From a checkpoint of a small transformer trained on Wikipedia.
Size: 15 layers, vocabulary 29228, 38.1M parameters.
Architecture: learned positions, biases, tied embeddings, attention and MLP in parallel.
Each number is 500 + 25 x the weight over its row's rms, rounded and kept within 0 to 999. Layers, rows and columns count from 0. Numbers have three digits each. The size before them is the row's rms in percent of the matrix's.

# o: layer 10 attention output (transposed), 384x384, rms 0.0393, rows 367-383, columns 320-383
# v: layer 10 attention value, 384x384, rms 0.019, rows 368-383, columns 320-383
# up: layer 10 MLP up, 1536x384, rms 0.0415, rows 0-83, columns 320-383
# down: layer 10 MLP down (transposed), 1536x384, rms 0.0362, rows 0-82, columns 320-383
o367 128:490521510465492490504553526506501494532495499469523484519529477513512484493542461500517521485494467507494480501477481536507495496501520535461549520505520503470436535488549482518488483490506397
v368 103:508478464536515502515478481500486471509449523486459431534449495547515489514443444539484515525480459476512489519508546498492508522527517506480496461507519505492502492488532518518513480482505505
o368 109:438458504479456485513517498494484520509531574503559472503494487521547497502494496501501501500495518486498475466491495482527455494516492491529519526509495524491492495543490508519551527553488456
v369 115:501497588502490478519526479550426474469487527503486484472498500523490492494516495489508474487540468474520512543468489482523489505480475501478510512521477496475465501499500562469485528496507502
o369 114:503532447509502524493476502538483513476472495475535504540509521439507501513536480499522477476519467489461472529522477480504520502527508473498505502496495460494481466490506459491469468496500520
v370 108:508507498475491507494512502464499505500526461511526493476497521495461494503511529499486452468499467499500508497513455518497515480503481503485512490492492495443458540481525547453517499505476490
o370 111:576477489526520495471478535459467500500506474474445517483473530512496522518509499500508515484449480532484468476504513553508483532507506447527542524501552508473444517449470442481533506504494520
v371 131:501497514492514487490494509536514478499499501521476487470471485509520499502527493479520511534514517514480481477478484502460521477528555521525515533536499488535516467489472465426544480487456529
o371 147:498509510474482529516485495509522466514553508516530518524463516473518508430487487499486506482527521481539501482493568534519532499455481476480482489441483566535520502479483523504460465509478519
v372 127:494496495522495571482499504504590511504467497507447515518467510561512531497443507518492505499539496482490502472508489545507471505485515490533469558458492481473502494499491453468472500473490498
o372 142:514533499461493535506465481498530503544492484498471509501461504486485510505496476486522481496481519502512493479479490503521537517478493505504475467493492489486517464516458527509496481476500527
v373 119:506503480533546461476505503524557506489491476505527565527507510481470504502477503508441494454416480515492586458449494515478485517475531527482496515513537468531516499549501477525477492525497498
o373 122:518519512497469467480486480493480488497467540469439487530542483519469519519519493479443571580474531509552486558531510509480473491493490496507506492535489474498505486530548515523483444489485501
v374 116:507482505516469520492478435502469470499548475509526534497477502494532493490465502463500502464503475501519492558532556457593515477536484486480446465473443522504501497505476483517514508512496508
o374 114:493469477540497497516447461472508522459482470519437465450578474474461466522519545512510460498478569457522505535476503492517480490497505514507515516539500467464502540468493511494491535499527502
v375 111:509475469584533517475469462515494508533478534539523477500484500532496554510475472475516519517474512487508487498503521426515493495497503481486513496501491485531484460450528544488485493487503481
o375 116:468465470533533452515537525512487474560486509491493470497518481493520495501498494430484447497486554500492467508498484506506486511519493520492492451517530565518497506494466537493494471513506433
v376 123:519495476527501501476509492496462441461515456548489438526527476446499444497486470501514474482522456498519489537517493480472468500520452480496490499496481523481510477507536485484518481479490515
o376 128:507490471506518553453500499472489548486523482518527546452536506496536508511504524491503491446493482511477484488448513549504487495518498473492507486504536544505513532545512470509527501497480463
v377 124:483481520489487495457453510507531496494491583492453473531521451525460491482509491563529514510499529506497465461470538492503487507538506511529482479544529500476515522492474492521492469536524489
o377 107:445478506490464473530527469481534496554520492546517503504469465489523505504451492560487504496451508528403534526516490493456506518515510511498522474469504494487469489493504502498543481503523508
v378 120:501497461471500506473478517547482495500498521497554442520481517521539497465520523441516512503537527529505465485435513492518488501475489521501468526496490525499515489482485542500437482513507511
o378 115:457472525503507499513490487531520457506525475535543514480548513505490484466477514508470487430505496486474509518513558545499518502499554494505519520526465484531516494486417488470514492516488526
v379 116:528465473468484510500461492497504464510510500546559502543537521526535503516472525423519513504491472484496479587484508493429495512459483515510499486488481482483515529501482525491501510510500547
o379 118:475510504515493508504479506471454484460498491543506467476523526489482494504536508430518511470468469470524473510481519519525499483481491519503543525516505500499488570499473526486506494494469516
v380 120:485495483470499471527481497467490458482489494520542465493468481552559504449506516510533465516520514530504481510442476467470521488489519517503534489534479507512532502532465519480499499472494524
o380 138:487525506489513520538468509542506457462508505567505474482471491541471499445464515491518443512526500461456553505508485517486512473493511496491492501499504498521434528490514547495463512479494522
v381 121:469444518444534485497491538547501509510514550488505471431473549526475503528518533497504496537474541497499553484492453519500461502512466511510498507511477497473528486496506544482505505509501497
o381 125:487473473484503499498524469513515513482535537479501495571405514512489499486474519492502542483501476510501501508503513516522500502507552487494535503493506509449478552502491486503462511468502485
v382 116:508509506480485514561502502476494514507516474488450491490531460474495497533493480553544510505504522490481501475489492519463498488444543490509511474500495504506520497494511500504514516468491482
o382 115:595542497513438508493505498505523526517486513484545511520450511495488505532509488544500512499520476513544524504466511565504508496537474510486508471443510551547512477560495489507485508493474451
v383 122:515487503486505489460532481513526511519508499530514580522563510472498485505516499465499492497499491498495486525476495519508497488520484471519524493510520460509479494524543518458453517494474528
o383 130:519506496537513478502499502508468510497448483505499534526513512495492467492499481489445540485451487512506473510495511518485472510507462475477510490483557508513530474509503472493507444476500525
up0 107:517503504488542513477459464506507511512467487536468495526496434480495495496558514482503511523522529519504503479515515520485520483528480538467520510478490472491465533509510454522522503425512505
down0 113:495519461495481512464503532510545520462463508500539478473491507471488495492519569494500511552483522561501439519485534485511491484512484537504466517499499507467580524516507490462517487489510509
up1 082:517475511531509524506457489554501496497497543438522466470526504459532497497513497484510500465475528523513465532501504519448510533490492506508464513498494533556498481530486478511490518450493548
down1 092:531520503504494517494483548532506516509478536481498529465523511514494519509530520496507499467539531481509500536487477517531514434423553523539498478513519506503509475540536510456477537508516498
up2 096:522512494480512462551449511473556506528545516483484519479485463509442510527553467522504512491553517537505516479525493488505507521499537482485454492514486551490485505490503504477500517514485472
down2 081:509495532500478549519466514497460504499496505474501487500462499482524467516513558503517505482495495463488460543515494533497548475504498528538471487510467474540499489496493508516519460503467500
up3 081:528514474494504467473486529498552470502466513522503490475473478491526489459501494462499515503493493484509496496490495507479500508474478488471507510488484518516497548527474510529503448446489510
down3 095:524515529464503497463504515504518505540503503564484495492538511467517455493452479548533544480509481504521501550502499559527515494460533503506493498514500500563525496531518519504474479482512498
up4 110:485496512509483515529480495478463529494504486480460512524529546531467486500495474483476508483528549521496478506519485513465530512499496514509527485502513478514485502515497539485507466501509498
down4 112:514488450485495525496507489523493508486507478509536508456506506496501479540494521514478511503531508463516519505543520547531500494540498448505522506520489433514505535498501473514482525500514508
up5 120:485499496469509487479453508524518468463486472458512476515499508532504499505502497464521525501542495507488480511485482465496532502534448461500442497496471521501427455492471498453503485496508534
down5 071:526464504528491462496489485491510491474539509508492489512483478489484529515533501466497503529535520478510491502507525500475501539484474526470482513477505506487443494462486523498478465486493479
up6 086:476499530496483480519531480482517482523496479502499480531520462534505536467500497524499511506499479558525495519536443505508521518471510481557485551495495477508478493479519473495514478456487462
down6 102:518519495506482483481507544523481527548519505496461469459506475500495483500481474501543517497522505547482525494486524521532485481457501496501528527501530504471469459508556471470512528519466479
up7 102:511490491442510491508458509547529463454535559531476507478481504476454486486524513463508488498514581513499512531568496536479497498476468487486478498483505533503517471558468479489511473476507528
down7 107:511481531552515495488499462510506515531486529475512464458476492480518492491485462478537501510503483558528494496447536478525519521478506528471521501506482424496499526499514545491508521484502493
up8 096:503458464545480501548441462514520538499490497528474502499537541465501539497478484478521515482502518508520517534512529519504506514473510528485508509529536474532475507508471502509501426497514509
down8 097:532508504526517501474517495479499492459481503425515488513484448473439494491487518539492507482483501482489525492499517546459528500508477528505499473512484504504521504521479492511503520480519503
up9 086:508541461533475486511491519484504505519482444465531539489488509481502539541521507504510538498567477501493455452485476436492496516515525494504476525483509536519498505517495492456497497479539494
down9 083:495475466514492522529458521519519447492520530496481485508527496486482515494508515464503496463492522492502505534536517501515539463497511507495513498519526482482529511458531520496517524517500487
up10 141:520551509465495447514490480506543502495522488496475467498478465503494509518519465486548520505459551525503455466519487475474532512512486474468476491460474545497484484494488479522500496496488491
down10 074:499502508501525505488491550510499501474506505504489561526497517525499513504487484489485470518500579471497477507521488520463484521504460508479472508511495512506489493494505496517504494497475499
up11 116:513523484502500502486468492459508483495497437507450501503515442507471484499528463487525529497531522465511483463481458498480531516504502472494513538584497472447443482483492529465450487503528501
down11 130:500512487469498447491485495469518569511492499485519525494526497522503478530432550474487518497487452513514490544487543528493474503466481514505533523495511469509499530501464497542488485475511471
up12 078:493485482513490518519487476491502510487471513492540513573472493488462508508552483503518491485538487522502497529555490500440492499497523510486521522510489525539462489466496467493506527511492496
down12 071:477481472493484519516486522505501509500509486489457521502499483523505506500512547486481503533501542482492511489530473494522467472460485533443488488497501466459494521490508543520493501505472480
up13 081:555492462523526498466477460455514542500478501514499472512482474503478493460481499503491494500521462510496506469514531492513516516492522516525524466484524533477488542526487473534494505487510496
down13 097:487505484514506480459472501487476509536510462485502485435486530519507499488520462539469505540508542486515508491478486470539470490519437475502497485492481531506500545479492464518519500532472532
up14 085:503524524522446516506516497486532507448503464528508507475521485436574529525508520456486554504558512491513441532478528498490500516485512488478500501522516493516485494494547496491522491502492495
down14 088:497519463498491460496501536529493541486509549508475552509429495517522497506498492510511477505512500494490503455502501457488501489494456521502492527486486520481533450534507530475549496522461512
up15 083:532480495524486492503503494467472503518475513490489493509520517458481511501523505524510489494500503499520500489521500511519565529545521449546536523440564479509484463477510478516480487485520474
down15 086:500492518498497519512482469489492507496523521505517494516447543507497469487493511509504494501469544472527495472493487443502472467512487518517476508515464490493517491505504499467520520521492555
up16 082:479527478492444520488500483507519489474484502505517513548511483490473497503521492502522515515494536497510504528530493518448512507475491506522513502515510506467476512498492484512534533477499520
down16 075:495456472508509531519504503514474478485504477506497501522495483520469501513511481479506482488469529482477564480494477463533522458507444449442538497495493484515515499492495501508545493536502462
up17 083:497494496515519481515510496483524510525496505526476507483509476512510553522490520471509461514513510536496487483547435480530500533495508518506453517498505462510504458510477524482533477431516498
down17 094:471492513515516497512463498501484523493521446503493497502505494472512506559531524513487540494479476483501501494471475521488509502497500532504536484503499514511509464456478523477540493512499468
up18 111:545479511522510497465457452512506502508530520502449519518498527505524515497464508490538490504542544466500474509466509494484488498508468490450513497499485497504503432516502484416484491496535545
down18 111:526535469476523498562506481527509487504479493481513535507525482509467495521499491512469506493519474490511490477527523515493493512470515487521512492477500455434469458509462494514499513451503478
up19 102:502488533500450445516497493499489493489509498542493506506483466514517518517493518524491481461535524536515493472459452499490506527484523505461464509525475494522476526480488495537490477436507477
down19 114:487515521493489447513517521561493501472515477496505493524511500529468459491545477483480492524486471456490496483493497495483486460447503517444465505514487508482479539487495500498570489494520451
up20 093:515530526489543489484489472495484503492448473531470524498502496541454496514514500488485496471456481512504502518498540500495511497468498503485498514532431527551433535524478515496478445481521528
down20 105:491516499481524510529517502490469453490504467450527491525558504519511485520510545537486474492510484512472495496517478486487537459490515440549508476465491505499502487490520486484490535517474468
up21 104:523536510419513530516511527503526458512479464454473503516480466504481502541531501463488495501479504522502492499504477483508527495478515526506482524494464455492522508526498507510488412470523515
down21 090:463489510537504502497521508493514519528551517541436504497497436570466479504461463492452512472511500525505505485528489514529511463506538496508495503495538480520513452495512501497501502515503520
up22 098:531490481497451412501526510480492491475481509497509483482514495496487527521508482533489535392527496549505484517533531534553508510480530486501504527490520539490468481495490508508515459497512505
down22 095:474494503488502494464531548493502524454514521512502505519509502540516462504521528518532472490442539490473485489488490517493487432513474564515519521520511482502514520471502470484533498479495433
up23 108:470543477522515486465457506448531502493463504488494493513529469562476486488499488468524559509496489506484512532506502449467501516497555511488495491506472508534492427513487520470545487501488545
down23 091:522526513498519515490517533506466499519489494470510554488459520488541497477451527512512495529521528489521495466512548529481476478467518509478500517474479502508514483555497473459509491538493538
up24 073:463517502480466513524535459447502538521525473467471561515499484529442539519516465489506475504452499478492532499493489465467479524559491488535498504493506494484474510484494479514505533516496521
down24 095:535477502436502514529502479502523477498467501527461502486525474472469468506500511533526521478538503526525515503506463513549557451450546472542529460545503502503531464499518518490539533544537507
up25 101:534489489493507508516478449495482469493520516458475483459489527492517507503524481489571509492499510503506513516496499476486502522484504506553495460532499468477487538481434515501466500495511527
down25 101:467446520448501512523457440472484469523487461458519507545509529534447504498479499511503484482514520516496471517546508545494512483461514523459509494474487494547488486504512491503474489556471512
up26 093:515510510505494486512512471492503467513488439465526495499528463494540493539514505466506476472509519497500515477485491489480468516500525521489456575524490496441463521503479526513533478482498530
down26 091:546532514507496478488489509488507515534508471515531541491499517505487476474474470466478510501466510460562495485520535511501517496496453436484467491437484506517512489474513513508486526490516466
up27 118:494525485496494466492428529517472516523501505520509500501500474495508497470505475481502518479496504512508471523455533491532482531564530478513483489469472507515481462519519483527467509511540512
down27 124:493532513487493511488468492502507522517449476495472522465488510540539456482496500489517525555497462491488529494490515487506526530544486478492491490473479522546503468573468501500516508519486482
up28 112:526526475573510502467465480533516538476481496483493497517516478505523534483502468480511473521569492475513513510528464491473491516490498536467478464537504510454495525495485469488489483515541542
down28 115:505482483461472442514479482511484486503500520494482493476469485520484498515513537506497500513533478494490470519494460490499496486554499567468529482533453488489524566503472506495482514561497578
up29 069:513532479515562520504534495542492520508532518471528462519519539508524499533486499465456510490518513529501485493523499488488561510504554493470469491469515471529508487511498526523512508469506505
down29 089:507530579541478533477545505505505482552498500498463501509526509506503450472498512511480526491523513492556510483504516500528526398460451532467473523508506514492513486525515527523489502536513515
up30 081:478468479490555460494440467497510480509558470476482499483494505527463469484529512481540554511487527508504544523483512491442477497441540460555541494521487558476489533522477524486479476478511528
down30 078:492507470527484541498509488493473488525506498503516528520479534477561507512492508471505520515509529496421506524474495514483486506498469481479529504460502471485528492471445483550531531523492523
up31 102:557490488478473539508499512493559485483516487494514489560502503485516544494498474496490509474580494532491463480524481511490470518480483503453458510533531495526466503508517498507483461474503549
down31 099:489498503509509469512519461521511530472527504490454501508524491505481487503443526481509501530451498515519510483428521515495502498523479481513480475478488546508505492488453492504503493522504478
up32 076:498477523492441491516468498517503490476504475539486533524483497502497548551515494509539510512513500519490507535480488503495517523453497518536527483490496477491488499492503479442501460499498469
down32 097:521483523489531533491505469495509476504427475534519504480539505468465485446482487485522509479534499494475476517508494503562507468448521517505517521501504464512512486491493514433495497551496478
up33 074:499480467492485496499451454515516488488531534466462473464487470477509524497501497491510497526518525486509496511487477473470492493459489514486511461515511525506485508504519491483485480502516522
down33 091:420508506520488507471523515460510470533504475545504509450468509489519440482484462482469494504523562504541494514537510532491521481511492499496491512498483500475503479503532519500515550501504541
up34 104:540500523464507527506514487501495463477524464549470505530475465523512475486558486501508445499529486514513518506498513519503514532520458497488471561511519484508468526459486475507540511442491519
down34 090:480491472577478525504460516509521501502499491482497530493509493509495518505481516467487498485526522476535489530539478503487528477525465498452537464480531467511506525512502460479481535470508555
up35 111:533518464518451469488489457529509560477481506497455498520511495506509472495490491524503522480506507521521483534483509505522509516493530469544462524509532495529492467518493498490502475491523561
down35 123:494500457465494532505487521546542483473524505521505506523496528508485433506488523495507555503515488455447491438527495482518499483475533494502522520493455501514519526523498493524486521527457491
up36 079:484490513521466506493551456518527506428496474507556488541534502508534544514480490463491488519503489502517538511517518511472519514478512490465497495462486534529504480488506484483508477480492474
down36 108:498525524490482536504541473495580495468493480519504536483521510504502478494486511492512547472512495513552501515483480535531510464439557496505513448534514504486515496523524561494497497500508470
up37 098:551515485462513489449467499514496542481501498511517477473491513524422548488512478488498516505502483495496486513503489505506501507439476511500515500525507509503447502491520508487542537511521508
down37 099:469451538458495480473493458494475532531533529494528469516559454444491497512478546477555566511506519536478487515503453506478492483483488483519491522514496494480472517475546463487513530519468465
up38 119:530508488510501489480512511498494461513465517492473439517508490460508514576497439494525516523485516478498464512527487482508519515520489468525467445481461475510441512456499500521512539489495541
down38 082:480453503509472481500501477499533537505483465500476485465515501485496524515506473516514519554495498518511505528528503460502511529475485475515475499466485545513491508494513486506513494486484481
up39 122:534512497500507502467506468502566542489508486480490509507489526495498536503531490480560508506537499546508500507527494524512485506490508530474506494450521501521471492513500502504525483502513533
down39 112:452499499509490516495508491499451514512530566525481527492503487470477496538503504489506441510520510497521486487525461489489501484500501486525494506507478519502482489517479455487502492519535489
up40 102:544485496530510497514479454540510518495557518500484494464482549522546501465528481501544482510538514530469498510498517502502506528499488518488499529523499521532487464513478520486512519516497489
down40 106:516553478504503484504504495502521516489529482525486563515496562523477510543505504530463514512509531521478474493444436498513516490509510508513449512483479482511496497472478465482485531461525513
up41 112:531477487507502453491513511538517475491498525478528489506488519496452517512516468491480523516522527505500493495531493480491536516509492498505543498500470485500456536504453493471537475489506521
down41 072:504432507484494441529497507478490504478535505492440489508482502507494513512510482426502528555513536472518496467527500448482550507513471471490503527498472490454500485490499483476510458502506500
up42 078:532526509520481490453490458494473529507526487451534469521487485507492524471490475515528481473493468518514472521486500519480510498451503524481512497499466561497494492508524510500486492487480488
down42 092:476522552520523515481543495459505477524484494485477466461512506496461470466466503542455498480486520489502503492537499536513519465417507520475492476546497496477506486475555536499469522523517509
up43 087:510524518502511528506524497441510562468486475526527487482467476533540503504489502468499524499486502544485502518513537459510519515506528497524502519547469495529488536511505484472542447522496505
down43 078:472508501567513487499467489518498512496510482511500502494486493482498508482471530468503502498506572472499497470499505502444478469549475491502505493470490517482516495498486493525485539533512496
up44 088:508482502498436480515508501478508513488533441558448542524454493526495520552550480500527492523482511490490495478495471494523495536512519524496510520529481455482489510461502483505501458523513484
down44 104:492474484506509516536487477484516461532449484499457500493507501466451481507508508489509505468528480532503516536518526505569545471463505532517493512535481464548516503509485510497482495526488461
up45 117:536528532496463493458512486451497511511489480468521476527512473519507488582517478481504508511502501537506487497507465469486483494496487506549483495525476520511470464479510530511541497463502484
down45 115:520498525460514495507501512459480498476502535463489468511521540475538573490503505520518488487510512497494453499525501495458482518514540510461493425476493465489538514509488492474517470493505484
up46 095:507520487488446493464494495486518481502490448534506468548467489517489529492475492538522494537504497491503470490508510531503500512461505554524518483547540495484504508480485483429533497508486481
down46 107:517469527480494487478514524528532450502476530492502492523516499449523497513454519517447529443521459519490484512517510474491524456489501476493525479487445520515536478507466498479509436496487485
up47 100:516530510527472501543535483465495518524490504513491489548509498508498524512528507486513511503540534527498503447493488457488544501480509466505461510455495516513491468502503479464539448493495532
down47 101:507486491533465504459483453476503486454513475481467490499525478507497502486515470483478483525497436463513503488443524529524515485516475518494508483526463531512504470492519511496458506516491517
up48 082:501494469497491505484506488531479529484491524514490520513497514459486501516467512470533497481491501502502498503519492460495489520497493465498497508469478447520485530541494491538471496497503498
down48 091:487473506503481495478510514523516459527499505530499510514487512455564471522497477491488580543493482490509508506472509488517487504470497513553527500528508467534537521512476486465546512504450502
up49 104:519506536504461504460528469474482510510505424494515511474474491498523498571493525484551489505527493517520497510508518437503539552532503499508520480456450495511510493516465464493540519507530488
down49 105:490492524506507510525477494489482504503513514483482493469501496493490532483498461506564505521537500559498484491469490530435511486476485410505443513534495537518465503513504513507464466479507491
up50 112:532505495479514514475446510504467506513458500497474511484512532464493523476511504478505579501500512465501473570485518479524496516530496529483476508522512532478474531514501499517477484513547509
down50 113:518497459503479507527504495490502516466508531492474480497510456522478478514535503502512451502505505530486482480532472471504508512477506508484497510519500520484460463523511528511492481478530513
up51 114:478514529488506510523511482490487485518519501493482498527523488481521512533497430459468483507548518522515490468533491495468526503486490535524488485540486474483492507489471507438475467491515527
down51 116:507484474517450508492528481480520504532526513564478525495508508505460523480512534513448494491462503507530489486474467528492475492567529506500525489527533513518519493509537460451502506529487441
up52 112:528517479552452502525502459454511464457546486497497496468503494522491543575496494505540470448535487550504514494554439513497505495460500458487460476534466491492449483465513513508447478479507518
down52 091:524484491462514499509475507484502551534480497502480503511498528484531510499519494477535526464485479501501511510483500457491501467524549510501538457486515497521537530513490501511474565489515497
up53 113:504517469535506490552480525502525510471512501488455450511483487512499507541538471454536484525517514497503481459500506512508510520534483459503487468532510497501469487496461455499484505494495490
down53 072:508478491496488524481507478460501508469504493515521500530508514507479546505505495443479497487483496513489458475495503451508502493529467483471510496476471513534463491511524490513468477492428526
up54 087:482515505517432493508549499517497489474527492497478508501520478497519499526533499512508477467472513538518521491473505556514494535487503534467522540509496490490467493503525511467525458477497479
down54 097:464517493523408479495504531552571499486494510528458541530480499488520494499543517495517475509485486509509514441511498507504523444516502556488503502521517507494506514482472542471551467510456477
up55 106:516462420513475477516545480453492507493528507485538468426522460514483532489476439552504484455521523514501466509519493499529524521481552509522504552500468520474496477506470494520501490507503505
down55 124:505497533478477493517486494486516476538495530470491502501496532489477493526506504488455545497498499495506453561497518441453525508499519535469476533474475504508476514502531468474534478485533494
up56 104:519543515502468483478506540473544519457523511497503487486499478505537519514484474498499470486467451504510495481462545511515501504499493503429448487550486504508466494479482509503530452486521520
down56 117:536458537466505506514525507507471499536522518492525507502552508533524511478489467464531513465467531473486491499517467512458492470540526498495533508499518523489509492465484478481486510539511472
up57 132:507511476496409446470479472526518531510509506491492446489487493517476495484528415483552501510484479523499519494493526510608498506514490487476500513470476472492469472505515479504539503484555502
down57 137:487563482523507498530512509514497508522495458478502507503511522492510506480516495520479527505508497485469511502492506496504514466507524497452434500490498511524512508483531480473486494486522536
up58 076:529501444525468514541521508531516513519531524495489529501490464539493476477490499455514488457512509483497524549488475525519495538470535520511513490476485446477458530515448497461505502454526552
down58 083:469501499517526483487502507457481494531517447505488492509443493487535549502498525513479516512487575481480485486506526524507511469529447508503522460495438552477505492505521493534487489491494511
up59 095:516512484537436498512493493529497453475534539511491495486500488476537484484476528511510484500496526529512517523476548499503524536533497464528497486500531511518495510494469522502545506535511492
down59 089:468450508475465527483536519464514488465504521449511490475509505479536510541468492520504528525463471509486474480495500530466505459494499520503488456492442535459515503471524489494453466470509524
up60 111:548513482479485521508484520513513520511505485510465507487495481483515500497472493450503528511546539504495504486499527540527535516524501510470483505440531486493493471505525485465491459487529512
down60 118:458565497522472513511510514482477466488494494507495496510517502491532505492488540505518460435531470495503458498488526524485483473455493520488481464496545479469512493486467520538487479494530490
up61 112:479488507482531485505484489479530502501490525493542574494456508524487521557507520485528501465487505493509460522519496416474492522498527511534464518522395483479489508531494498504493505493566497
down61 121:489538482530516524489484501537495471558485453496490501495534522506509500452493515513493516533491442481486528486512512511517486481534481529491518501483586488537487522496516459470508511532509536
up62 122:530515488495476491502483473516517473488490506440482459491530481503546506547565503487529497493487516501497496497489465452466498511486520489514517478521471511542466524513510546465533501485515521
down62 143:460535512536504511519498468491446479529485516489485498485513511497477488517520515539470460471511492477472468512506471451514455482487488484500454488508465502530486496439505483525489496512484508
up63 079:483487497532467489448433492506487522481517462538483520528512501532474479500486457526532551530466470470493488511477543509506483511501487492492548505531492519526495492492462483503527493519489506
down63 091:508521502470545511465489512490510514488466470521513491511504535527480478494523520529536528535531492498456489511482498512567522438481525465520502466533494509457511510499517493453504544526490464
up64 103:492499497492494496500513533479552510470478473494477530512512493549497561543538514485539540460514529488503479511513462512518531534520509494492443519508515467488464476525521490520445497510495513
down64 107:509547488514501493465508531473502544501488490510527454482472506548486510536460475518522508440512460508495493480529462525512495465526473528485486526513518505480513515474497512541464512492496503
up65 094:497522449539478496507440505479510524502477499483457499528475497525480508477513453490545476460490527496510482516514514557536468541508520536522518506558517456467471465469476500493460517459530501
down65 067:485498500575462452550490478481559513500528498524451492499518535490488527496504534485481506502499489492415489453497478466500512469512502536461485491469481523484518500557525455547515486504491531
up66 112:518502494488498488496454499504476508469488448427491481509501521497502525551526477473512589534512509486496452487494458481508532506529465513540487536497487498470468477497481506489482500471500533
down66 122:507507515541489483513486525505521504508501500496503467491482507525483484521494534504512461508517443532516467442484486526495486507512488517456506485525480454489488493480533531484516463509491511
up67 116:527524518484510468497463522520465489504513403461496512526501483486462544513514481484498544490522566483517482521497422452513512547523473453464503532529459523502443480479527508487481499471517503
down67 090:480514478503479498532463528475492512486470565523495531539554490541456509500510494503524456558464533533451496519497473501518471502495530450517490495503488468548485493516502488471487499478469523
up68 084:524509511526503498498506470429483465520511513520519516567507493519491511484482513490476497515517497562504487485528525495537467516530500508513514512506482507565488479502509482470513507496499481
down68 090:498530454488481516482497496529520516486540455527481531501497503477498494497512491465470476506461497499494497515528474488484508475517455511499512516481501498511489494547455501526538531500493516
up69 095:500482501518465494473491520529514526471487517497512465504516527546518508493481495490511502480562495485501512499510504542518496496456509514479499513526516490524506494511494483448516455475489502
down69 106:479497511503478509451503497495491464518466507511509493524482507561496485458502500499515522499512496485517511490484478490497513481452510531484548493560493496481547497534469500424510494506496497
up70 080:541481537499425521496525478492517532500503503534515519481516477501516508485480476528494524507502497509482505495479495536477467515476533552501519486515496476559504478481524511487504541505469520
down70 072:482508476562502512495500502512484494487494484519509508471489464514527446491503534493477499495504491504514477502505521567523511486519494471489524485481513506471531446525473490517525570523484486
up71 100:497524517487504471464518509521490506496508479458507468497503510506509513516548480488510499512452513507499519467496487502484520520553505520544530502497464511486466463486493471528455530457502522
down71 084:465514505511483515518508495513514511504463499490475530485495543468492524516473465476488539501519505495449499506508525525487519480527501506503491517469490495518478533499485444504528553537486531
up72 076:563494481451469532513497530489553508497498475533516527466517497483490504483516478505540507505511536490524510479474489457485485504443504507483549516471503501450508513493532484491536460479526504
down72 064:487449505548501485523476514489507490490545500497495460493487473503527536492460534500502473486498517510383506538548495520520479462530449487470445479519513568506499491493479494531482516535459497
up73 079:534506482491507486489486493485532485515477505485476470565506500492454570494513491495496499478510495487514491468453490515500467523521496543483502493502529492502457471495472541530444490479506500
down73 087:500494514543486491484491498521475475488529479493482482476448486511527511486548508491487484521490477483471494497459448495476479481513467501490516529488444509505519539469509528480549506522470513
up74 100:543512494484459493459501459451488507520487489497541491510487474513453539501539441502515518461495488537501482521466487475539507530489505518499470508512509507469492479493476520513526505496490458
down74 115:527466507534514486569495506556481480516518519476482462454493506446536501487476498505521514551548488490522465476454518522490525481502488529483519476473509506481492484461525521498457455523510521
up75 125:476532526500545481482483506485483483506502456498503513505494512547509514513544496494519530504512521538490513486530487490516522494492490495492479506493494534520465511497510511515565479455533494
down75 126:547487494487470467472509474475421498488501472491536488506492536483479502537515474493517472455437565509487495512482453497475477506491465474523492479497437472500509534525500470521454532489506474
up76 110:505502512492454461465470497465494484455523501526502455502480449497466528550482484479554513490498470530510498527523518502505521520508507469534488495536461500550547481495520499522475470486541490
down76 087:463521424522501506495503500483503459513510496535492494502490523529531519509513498473482489507500506514485486493470487516554489488496485485509478501479486487493515452503473528501504577516499505
up77 104:513521446521448468484510499482494545526477475470477448547494534551542494547486516526520499500539452534489493478488493492508510512541530489500497515495498463545462500468517490489518498516512508
down77 109:467528521479477486500496540471500507493537522504545524510523492513496557477448532483502455527498534519516486485496487515449489517497488523496539474486508500497517495527493529485501480456520525
up78 080:486491502516486447433495506513541516482431486528540463495548531461469541536483474496521543492489532513507491514464486491456513483524488478559506491582501500485521486537482492478466481487520511
down78 091:517497490499481526506517500484494527468522518481494522510448440506479483489518567502453495553451523505507486472491467506501494490531478450494531493494497491458498475468497537544527518512498485
up79 100:512521499521517475492458476512534516524479511516460503565529467492527494467463496440476518503526500513495501488532465473472535494518510514496523445462477501447486468509498533442509487462519534
down79 088:494452495497469502506502493489487437492489500480512517489459505462465512507513474500500492512454520524488519552483523493473520495502497471498503546531502493500511533509489468516487494516490525
up80 075:479533491495514500517510497525509475492480490502528506477506497516471505523487485483491518486497516492519515502502464471498517496512486491511494498517524520467486474529464501496518510419497509
down80 083:490496511510528503475502500506484459537546476477515490515477474520493516486504495496507517492500538476486504507514468512526480467482464563498527506502533525489508468495523506506511535536443461
up81 082:469517478497521455432488516466499529496486485512500490511513479516515475493528493495464502432549515500499512499511490519448480536471535500494514479482461514487510466544502504547493487471529504
down81 079:489492492491492486496502502500484542481501533568459510513519510525523470519511501517495511478481483511517518488474501459483502468482509470523508477507481588541509511497504511523493518543494432
up82 125:506497499514512511534499495505530489509497498541456496487459496518443511503550486532485494522485516508501520532519532516526496513460486520501445521517506542501471516513494469516489507469501499
down82 119:466513502487489468497494517508472495494460484469518530472521493559493466509577524497488496491508538538510461511514506475497502523486493493490493541536487468441531483545519496556523502467512497
up83 125:530507488477485479492472514505523506497514509543499534513462504486478505514508481507585485463536494514509465507489516529500529500496473490473464445513476501526507507535467482483522452489553518